python train.py --n_head=8 --init_std_qkv=0.025 --beta1=0.95 --lr_head=0.012 --seq_len=384
Each number is 128 + 32 x the weight over its row's rms, rounded and kept within 0 to 255. Layers, rows and columns count from 0. Numbers have three digits each. The size before them is the row's rms in percent of the matrix's.

# layer 8 MLP up, 1920x320, rms 0.103, rows 812-832, columns 160-319
102:101122065131160122147159103138141153083082140132108119128158117072130089164132160204149128106118097167104088124130160206131171112157092135060145174121134174091082174127157096128096180123091147127118108143133094147139149117055142142166088127054129128199100099127101165141122103178093161099129091086130226126121166124163144057098162113121114211142133121090133152106140181140098132115121108097160128121100123139169120098168061122152142099178106130145150125165105124175139162183157134
098:098135118115142109136131138162079090041142102123131153119137134135133172188161097136092148071091119130125095116141130131107122082077151124095111165102133156137141179155167155124110159156123099143070173116129140120130107161144154159124061128168101145180152061122172112084125154116129174104140123116114179093136135081132159142160108148131133134124147155095115084140096084110105114104134156158113172128152181167148135171119168147176122140146093087104166132092099158093180191080119101
098:126112175172129163092139117124131166128135161117121163098166145146160079098164112130125113137066143157108125091150140120098132155167117123132100207118092075120185123101093116164133125069119117114102165070171124132044141207120107172112141147111141177129096159149211116103103164190159160137061051131081136135097105079094168110133108131029099129123069162127111164155190175104162148155136116111092072099124126107140165124145185095166154114107145104146031054097148171104098154165119152
093:138146107107109143100134148107113120183095135139133097081128106164170077153102106149113123107171143113136074047063138145150074170117167144120158102185159147146186098098157127174122142109107105114105151063125021147137060119159143045226109147086121125132124156096123164153163106057171161160159160158057108036096106143071129154183119174108132167173152083106099071107104170183215110145116206132110101137098096151170150183080157110155141118076138134128136135130077106168152147127082096
098:150150070171125214182140095208108139059115077149114068158148127135137137135129139116120173135122146084121141171125130114153115105119160099143145136118105085124151190128134092189177177179095119118082105102089105121117131164124094165188133091135117156087192143162188128106104111160080097192121097156143154132098106163111133137188124148150069105110167163099142089109130118133114132142112091098137147089120088179186052140109119138121142112148076037159101082159119169178098109199104168
106:093193132178175106128148182189113137125167119106153130114110162098187164074101191061172094190155124124079147059089128142178115142113106124143080171128115132120181118165152152158207145177113165127068148110155122154143123108096118142141113145100174124167110124095156101137145131114177134148136139100092121221169173129141164101143182121104062123165103071121135194102102102085078092105108155130176122080146172194127157133191088161081154139179083105146108089114138136112153144173104116
097:040161127105110171144180168114132132130062142156138134126136192069113108163131125133164094111184104135133181123098065164101148110122164070126108140077207154157107164121146154114124139118224095122159103155105087157129149143141100105107137169099059079106139156182121077135112129061132116130162122114130122156171186154131107152143127109142221101098154117126134149098096134100158159113127122187162158193176118102150135131104119104129156104105125122137140130163133086157051046112168125
100:164094171085201154124142160112162115113153149112164138164090142119142167146144153092214103137122081110110133167106091160153124150118125132127089130123150123119129115179129128120114142180171167140113120114118077108141097114141126084109141127101114158100164113120151156078139180143198102181171114125202130121137133122069165130185101147143079152113178102072113127090137138094145150180104121143100136135104164219104157120148148099143095140085134136157155154151192165118136137116119202
108:107135055144106045144202094162123146131102122114068122133120105180102131126120115155093142124082109087103147139139129160118146161101112116179214133131107207130156125199097086086186135110201086053110170157103141134104158145093138157066145144099100132101151121087125069105134145191136099152178140093114152138166086192117187117096134182129092104121141166145103163086107168138125148153134138122149152097110110103133191167131093120076124117150111106131137149125107123071110121179094129
097:120126189140095095101200096116107110147150116125074111131087166119127103146175123060113164148105123108181190124090075117100115083101139166127153153028150125181079196140165167185165127145123163080102082117142117165103152190163154099129091116081124171101135099094140164155135144139105142110114181161130098140131163104132120109174153134114121096159137121161123150137094146093136110156125177124146097163157111153123119151080129167137105121166121168178109172160156161149238135125108176
109:143143118088138170136118152181174160168134105149127116078109207124133123131116139186132129172118095106093125116136110161137090187143087147127166160184089150120122157105126130117110120113177100087139101155116129115158101158136147120154120115145143135056185118091188076127115087216051174107105133142136197078149105128095190119114086115175124064119142130100058085158100121122050183115100108136197104160150106149122087165121134113141111142122164091144083139131150135148215129157147126
098:075120074114148089173121157181118109129183134120139090218125126110171153074118134095141136149103143158099099157126129123098084102125150119177127152093077160124182163132134150115098082090154149132149145142179091122147152124076108106128109084128161085185102133208134096145072080088089121117152099090128124129159142130126096180090122108152094141208175173119083183142120122151104077109077147077097120121135121143139120145139155151127150101174143113143143139171097144131126209121171111
103:130160137114142102162089157091131107094106163129083154130151106130139100146099187084094158110070123015150160064101158144102146129169077093155107130174139109182081100151139147210122119144122086110149102189117109121135113083111135098152083125115119128068134170112136148135130201118156148127116108142124112137158149093166120075102077158112142112149158107155160182138095169181187095102104101160136170082160142130139122062105154138082139123141107112109102165162156093114122122130082151
100:111081147122154156137129100082087156138121143086166177135186099120071082096070129168119157145035134133136130182116117076120115159156134140165181146100159124098147173189132102128151122165156111151125160156149134133099169128083161103141085098155107102204151066155142141076132089147121141112173134065162132125178150073140156149124114158141124054125122158128097168135146093097155137130110136106154040128089197121170128089133121148101037127180092122095132108135107120163116124150114122
109:098157147092189189123120160105172122157144143146118139110105142140145135131144073186102113065114139144120176137098125090141113125107147107141132163132136096141105122139161124127076140099130065181141095115053119122117175124158118138103129119073133113102108120141097129136171018117123145087203109133143086135186087101100145111192122100066143161118125212089215103090097149077155144115122177165155133126099105107077110124179059103087153083123142039112143161137136081150105160106081110
096:121086143141155132107162195111133166171074149082109045171153130095216157142114116161150185146106152047104114092139091073151160065153094136073109137156120144142161180136112120102148124091107133109144056113129151129119198133127120173091114080135131121129113061143166109121108113148084113176154139144169105083069136125097133132113143116174124105096073188109098113160110119075100115166114120128173149091172131162159138145105172177093090115098107129110130170161135105140109165163137131
103:127167140096123130116210139097142174121110149153122117127119132117142077107184118121189114091101141128134101078150114137115096150137137075147204131160113179108076168098109107120182096130139077043181148132169123164127143109132128093108074157131167111124140128146076113128080127148174116142083102193064108130162139139048109099096172134127094146076130092166125212133105127110126183119190148140127156099156132081135145169152187115124074094186112140119066116136162139132076134104101151
096:173178110113139134132151131111102181133043157091127195138184159168141088072108156109131138084122170111135117093137133121103151135160135151141101153173171176169128123135094157149102105200083144077111151147120145083123142190121061124141121128176159185123097163155134199177146145133093067119144111097126106101133125128131130122190087125122123172125119177144175128083130097140104191096160136167111154121080108148156150145166101102120144187153149134157103139132094130128099145093074179
096:133162168131119127121118146136149088073117149144094178153111152107219133097106105174127139100171070142123129154144129172069110168160110086115140103105105124152165113126128114121117083070152160123180136112105139143119080085132125192120121116112065110123122119087092138123137175110152111091178183130141155095131159137138135109120205059135068119108194072162194124087026165134089071177117124152090055114127106127131132122124113081100120155150171162113139100094131129176131198159129088
106:057112169138102110114129175136178137187096115140181127108167101087147154107113159183121119140110151207134106119163085148179108067110140148100091129122115068130089130083120108126121099130162140139080107107138068144190162120131066115057110139138109136158126099107186101152121109157183145137156068058141143100114142150146048136103082129092115186140168172135047139122121142192187157116144118168159122120141091111109182157132085089154131181143110131148136149149075117092147063148154101
098:134093062123110146115164104060175150188066138089161129139155135086076097083117099137191143125129150135125140175167142131111130172064168122130133092138120140090156154110156191107117135121058151119115097108138098128102108150095068087103086076132119146144071078134129094136139151183173156165086144157058162106151186146087167135132120106123114184082132110095127116079082140134145168091064107120149140140171078230084130141144116135133101144135155111187148150148191126169158125131115141
# layer 8 MLP down (transposed), 1920x320, rms 0.107, rows 812-831, columns 160-319
109:098119143104126162102093124167093239154203095158150149157136057105118111131112147215131144120131114097091160111187115125158163147094118083096119093108123138145185146111126122119120140139074107133113129129128160132100141183196029106111126121133121139113084144102139149131152104092153151126135157120137064112119135158124091089171057110132211155119177109098161148135116143057162134203164104174151130115119104136110154119149098074178197128130126108083200085185154135175114104113126140
101:139142131103168127107156113112087139063128057134125131112086132173151070162073111175131119126167154207162136099110080113142152102185134105179103101112111132139070114140136141114117085104120103099137143145120155147106084164116145146100193117112115132202121135113047119186138123178097115115116125189184077129122158194157062123167151168145101112090117141127105147117090166142133101123148073156092173120110151160059066084094148132129120121088094094119156149125155122128187056109118139
094:162091071124146126153150139136110158117126124190141091117106093128178126137087158083218152133152143158151139189085162160119086115082162115081140132153098153112072149088132150127155154201113112140140181146122147163136096044131112134132124100207127089172163091138094114165155133142083124126141132088166148138099126185125076174090051057147105184171186119125146115127134135166106121118082127119133173146138203158113117255148093118122102176147169091119131113124091136159186084127158132
091:151094144133107143167095131117120123142172117116118129197167137120176091117143134129170141197125162167133103235226066100070121139081148114148124107098123118060172171133158113096112114112147135119133196144095151161196128107126131161107120162129159136082123177144197155158105140132117183067095136150139141161148119161195117108109094175139139136129140149185104161160170126111127083109128089082106205113150152134146138145112133173120158077115070061120097081076172137108129147148138146
105:070136110168122135104132037096130096144085084098112156160163101111157146130113153106089118127124083106138111139122092110112093101095153164101145189109151156136118156133119131095149163134160157168099048096164157185075075173129090124161118140149098128106147098118175162117136178145131137209158144111121154099136158137140117099190077183129115108129133158156157149135168108136177118128153103071176148178141142184099108095104151127138159150094140143088149161157126103209092061147126154
097:164114105063127102118030076060164078115174125109089057177101177177114097101116131129162165119168145118135140160110092122108087202113128150131150073093103149091152107079146093139080126119123123183143135117094118118073104075130146110106147167135121160080102146159102095128135170160113133141138096097172094114130151136072146127164088208170098102195123128091124111122106130102162092113140109120169134126145181049170143099136137127161121101094133128129171075119153135198100065116105110
102:117111119111103110137112099119123099168185135120147139179059100154126106125141170145093077068126152148065137162113147149062119150163075129118150150078047140171129152128126134113113113152124056104059104216131233149116137130153113158176117172082139167154115160133130156114119141150162097072143134206154114081149129117193130142095136121140128079164148105138131048118187117138051124136060134131107170133139177079104152159169179168103163156138165073111106153137111154162109130110089163
103:132109125153120073139168129197151104189107150056135144120112119120111099115144153097116123169113155127118177162114090173180129097087104082130115081138107082161169008105103169071039107096084066122148118079135126196127145052080178158156130079117086117130113145171143099131098164165090125130079133085152097123151147084114172112098125102125129164101136187125149071171116134169154107123144087108131192156090143090084120141145149136092136153134148133128144155188160159144111072139093106
103:111157102118116076131122152138166110149117106146084117144141199107107131199101077140129080102102101118144120102169104160100078149162163141156094144126156110135121073103126120139159140132108067127095105132129096160123097041131181117111105155105124149129094152147115169115087102111126121111122168102157095143136124109190106129178156083130128128092148204172171120158124148163136096141116126125119105117122098173095122151101069147123116167067122076141102129094168156100201128153150124
097:153155162147137138195159154091146108148142144118152158155140117169118171097138170140104100125201147095129171141125129160116138107136148052105097134132163129152164113135149092141078187114177145097125169154088128126117135144184117180070145094142124093128077076083107089136116085144053119092161140148151138116122107138088111156131157145158169092107160132152200121120131125090172119152126142064135113138135107073123157164091150095154185119108021074109098079111094110148062092056107113
108:149180155095141139110117184178120155108092089118047145106077139164100174156150126121182129113145102126086129109166105105126077097079152163172136129149107144069127188168146164198124129058162159085090074139129114166090107116124087143100119096164121162112118118148074110144123092138147063090156167122127113107068095140105120115199109155075131142174093115156111133111143092176147203132198071100169155144110153170151184127135122133118150107173114134157123199097111132132153109140103040
102:188153134145113139183110148142111089122075119168151064101134130158074150127152155174081135108115094145134152160146119071126111139109150200069131105128159153103121128141119128105149139156110154162105087110111107124080081119153141105141188157162143124087150132130128105142126148142151115152142154182096133073087149136170150136157077154138148104108114137165032082157090102165092170115165117126159135090098162140170169091100090103102071185142062139112107095094183187115118118091130114
111:128145059089129108101120177130082134137127162126177083152135119121210131119104085134100114127071165142141154111183165131129086177116098127123115114112159088128106053100119123117144129070138142100112156094107097119129123108097204161128161123118103177125087099134124178166174177126141130131159117128130119123144126139202138138146093143120074096161122083091119094133091131139114087098144094094116088146149103098176107110092126138162187147096131196117159148124152144141143132119078153
097:161138106117127125142068169116163118112134142165128116106193139162136151161130120081164148106117166178115059111122115116162080072098085149217137095120116157120169144191173175105159149107125106131123139152223105173143170136128152150108170133145077147177104125122096116131139106151138159103157169194139112118114150095104109150146141149176168112088093098148034100146084063149145153103094150138105094071103187202037133113162091084132143143133157079121111132184092118135202162136121174
106:121169145079146138158130119119139141144136150179111153151172134078142118122114122178143093161134131139120097140142113117111148089114107104146095109105163126146148137122161097107101092070184124161086107132106106096124100121111148169153131157160132183108129146190081097174119079106086156106148125224164138136075076108110112116173148105119119176097087165099078121096120139097153141080149133142145113149179159151131123112218122177150175147164098149102200167157127182088158053150120131
095:048102126099147142172147118115116148097087082149109141173037163147061135160146148180133116084173113086136135117080138105136134176175123117169170165094099157093146103151114149154118139132137127138146199146174097133143086184085132189103110150120105127152147163156135164112134149070092127085124097170106108169106153143117104115128156120084094126055147131126107143109161079154201060110146084152090138143114169123136096141151138078125107140158156068084060101107157173089134149099090107
102:125036117121088180082132176133070114146144150111180139101171132130109119142173170125148111143123112115108079104145133131081116159106140189083098124094131104144161096132141136134094161137183193191124172223099177150092136192121205135169100101173081166099069127168101092081050112152093100127178093106135158140114147145146098096161119110075119053154151104152115157118104143135124035119140150140090158211096161163122106184126146164121149091113142146091147102106097172118140117089118126
108:180188107068137150136123113170164203129105198070112072126158080086161191121128120097102156159115106132120106141150132139117115145123167087175074078158134086103123156077153105149087140168170138110092074080153129155143174206169159129134080136161163138142129173080184096126126113191181129072187152131117054103133130160138103137078155183131116140184113115177090139136197133065159128139124126077168118132136096170101114133130121138180168075124157130152083086178155152130135124097117101
096:103186157119089153191078188125156100143130096108146137131181089119115127144117146156074172125124139155107134138121076128122151130056153120169145140106127211152080183091129079107152108091126158151143145151160156171112184158158125159109162161171109188114081105135109158141094142202192118087080163150114089222127098087139178121096123111117150133145056157112088171113136172109143183138126133099142075168136102145147075039086139158163089116117159108088113138115116081079147160108174130
104:130124177120133102105082154132082165164169102136141139127171105105177107046137175113141150108200125149204120130166107231138184150153112144144136107121121131116099123112093170185126149141169135138110174128154151226122103110171094094096150119126114097155146122120158091147195097143162110165098064112205174175100090126151062122084172132117080142162132134049187088104086156164143124153167076148158146078137093121167117169181189131151126159110195125147096114125187084122150146103108185